{"n_layer": 13, "d_model": 256, "n_head": 8, "n_kv_head": 8, "head_dim": 32, "d_mlp": 768, "vocab_size": 4096, "activation": "tanh_gelu", "norm": "layernorm", "norm_place": "pre", "norm_eps": 1e-05, "positions": "learned", "qk_norm": true, "attn_scale": 0.203, "bias": "all", "tie_embeddings": false, "parallel_block": false, "init": "uniform", "init_std_qkv": 0.0271, "init_std_o": 0.0, "init_std_up": 0.0271, "init_std_down": 0.0, "optimizer": "muon_variant", "lr": 0.00258, "beta1": 0.9, "weight_decay": 0.073, "lr_head": 0.00609, "warmup_steps": 0, "schedule": "wsd", "decay_fraction": 0.787, "decay_shape": "sqrt", "final_lr_fraction": 0.0, "batch_tokens": 32768, "seq_len": 512, "doc_mask": true, "train_tokens": 291900000, "steps": 8909, "dataset": "wikipedia_en"}
Each number is 128 + 32 x the weight over the matrix's rms, rounded and kept within 0 to 255. Layers, rows and columns count from 0. Numbers have three digits each.

# layer 2 MLP up, 768x256, rms 0.0795, rows 374-395, columns 0-127
144140135110160091072119169119128110152181150144158116130096114116151131138133090067081093122053103117106126151038134101120167118175075169103157142151090091159137115162172115079126155106132095100141117072098226125109088121145057096101109169183109167166082123161117097050130081198168216149118126110144076152095145147100079153212210099029060113195114127123149090172105125137172121089131
134105143104139142060087145053130107127145131146044119173147123148115090127142156147126123154102137147112142083141176161164162117117130151151146051168157114144103113088106114104136107150113160101085104160151108187138136073087106124142089150125143138129153103132090114077115132151105068115182168164120155141142071048123212118144164126107115091072140140126108144097136160103073162120173
177136109119172123142151174112127112126105117133175121131194152131155121164153118147100168147138145184128168139143145125112162146152120112147102132144058144116166129104131157128104101132101123131138137131158151136161144115116107122146125166131110140130130125141127107103139162121133137168141140142192145143124079118151118125159099090115133112129105130105097153118105175122111106129153
138158115132149129154125111160137112099170108130101130115128119091190114117117156105112113152059130152096127147161113099154090182132142124170148182138204146115077164192173130103110130086129141109094116138154087134181114029123147117092088102135153078177080195140091123071186145140157115128144059110100133152109141155118131090175113172134048139140150119147168119130127099130110105144150
167171155147106233130106075101097139101143156139129110140146149104129142152133116128134074109116173074120107110141123132142134078080138054145133167126143186148076158112126110089109141146134140192113112157060194161107061131134083144123048136163172129179154150073068107107143147128103079153147135174073143152151103059183089177159118165100151168148114079061147177139108160076146129122071
131119173129073129087130105103130156074113113101129172161129155164153156136103167144146123113150118090101106062142147135147127181072144169101177143106122132159153111071083126099144146132174170085114114107121158196094115139170198111109119101107130123143114145076103136110195127169151178180106148115110117116155131099191122119072098127131028106125129140116106077144106115122196167110123
113116166167133137141162123103104119151198130068110126094149126083094123127172081120177138090154148137129121134140170127152145122097147156115101154130121116127117112110134145143153101119075174133158161126100128146149145083184102137181134149135111138027148098132140117083205136133141109161125118123086114083143183110127133152145104137155167172123130126117122124118104098107158116115084
119153129115067172137134130142114151184144121176095098160071135176154156103161163181137109122157164109160132147147140150152080139118166133116146127081135132080147151154135121129140157123151134150176131092070113091120130163114135111148146123121135131081133115146130134156175100172124137078075114142099099106185150113107115099146124106127098153140174126126132168158098123134153183093121
088128177124118203138139145164126100129072170101161100193106143186207204085127165109163158162151124138135177124155087154177149134131066106110168110067159163093168127151118113179192142080101146075172076111002223179112136183166159160143106084057144173067120047077078119103183151102180052113210096127135199067146223147074093114145166103139124106133156173143094110113071118066131111143180
148115085123118107180080093106074127107156069116162024203138083069124085127099173187133167133142152106107157166101023233171046153161190169179133098099098115101168093094064097153150134123143107141069116119148134119152114167166086172174133036162117137212116124102085108109142108211088104142078143168055125128158124139115159099193078125145134154130136059148122085113179101181139163136207
105155221135165203118091101192126171195170126158092177070067160142115137102108138119138083162148095094085097012139191120150140081217093158077127148160146149194100092102115153164065171116134102075087110145068121179175145089152084098135121037211223191089135124181130129143139102136105154135135115158144105129147149158124191095146148157076098107112135122186100103082125133111128074201152
145161089133130145087134119095167105116146133121139109095139134187154134114101091138084222128141139144120129156148126138102103081082136148154174078147098132119134100162196174178161135140085118192116127106071090196105132121146158095128106090074093149101108136087158113141124121113144165061117167186178107102101094137114169131113103148126125135115156136116082132164098118096205178127137
101122101073140121102108141145108140143108104111077097174145151136123057112126156104106188141114137134170163087148128193176149117046175110104146134036173126078098065169178043093161082154158136092100125140188146173146138154130131168142108130111065161116077073105059070079070110157136132146178105123154038164100044171138179147113131120132106195129147128171114130159067083117090148105112
106091137142129177169103141144171147154175129131161130125118149116126122114171099138155057098156085096165180115182124111202123090167163104131112157170123165120123165134121094153098149110169049111147112099185169096135137124132138158136091160113149071160100155123104101107133091134144126157159067143127129078066144083088080205134164111128194165159110109083134140101151119140089147142119
154149121152076106114152139175128100094129127095136138120158148115097122117163155116107161104099125126111115190071093121090113133111101138154132135139143098098179105103146130111119086171143108145134138157045086122146137151107141102133113129122145127168139151094124100133156145102135176133101152139121151147147093122168137145100161119129102112125142128112147148141115106150182183141143
131093093166152119077131096133105163136144156138157176101126087155079129159130132156115103188083186140184174209188214138079156056154182124101123142176072118122145061183160162097206215136074117115216139142110088166045043153111082173099073165057089092151160089074123112098120142148165135144148189105061169111098122194053115192214122098108167116233147132173142146118145129082109150170088
082098102134123076111130176149086174086110135080062123106135160168114090138122148135120035133111168174149101114139140163129163164151105142141145104143120159098123135111164086144162091151178157189138116175132084093139163151112166071151113135131161095121120115148150099124095210135081123080169128199148126120146079138081085190142153132104090131153089132102130141144160156102127088151148
093102146118085174163123147161135138113123165125130173119157173181203106153132121166126139185144186105127119113072095115093101084071123140123139102153108175104116127136083093182124097156131043088112144167162100128137133177146128055150116136121073163108145200102179122126133173112128161099116119176135123133115129139166084134152096158093169157117128105159122140136088143092119105155077
137146123185080172175138171166159202112165154203097149090094211098134150168107098158197127201167106047094162130000130123170081155157093069110141128096168131154072125051099105126184184146126132105091092156135145171199164112171149200114094184093097077142129115093126161165149095101120107074156103126146036059144116145153053080104119106192087166102126156177130214125178080162132142081076
111119045191102139119080156165109130080116099113135128172117104036121110112174128199142124120146128150152093157149154147089103143164154145120124140096100122133152158140164108193121142126161123100152157162129101105147139121141078112093098080148123132190118157178150106086136138148106169167117142133109080159124162139097071100109079103167155178156152133139140147123147098154160095129082
169119117134127071109112082138132129103166123137093132153102125153099149115183154071175120090151161106164150137118176151122132139182134160058141116102194110091101121092135154124136089150143074117160128169176132160093106156143126113127149118103193082158080104078099107161154181134124110139139128114134159115141115118120137117130120094130072159170086093142135114131157172163120111142075
126123123164157139092141132109141072073140136127189117154137156109141158098167098117093107137167118163147180089099127156119114126083145102143140104106109153133114085111117146154135158094145111136132130135091106105120089130165136134128094116101109100152121106152157109137140187135095087138135076132146112114150115141163098138147139149107122136178162137099138129096127151179109138107131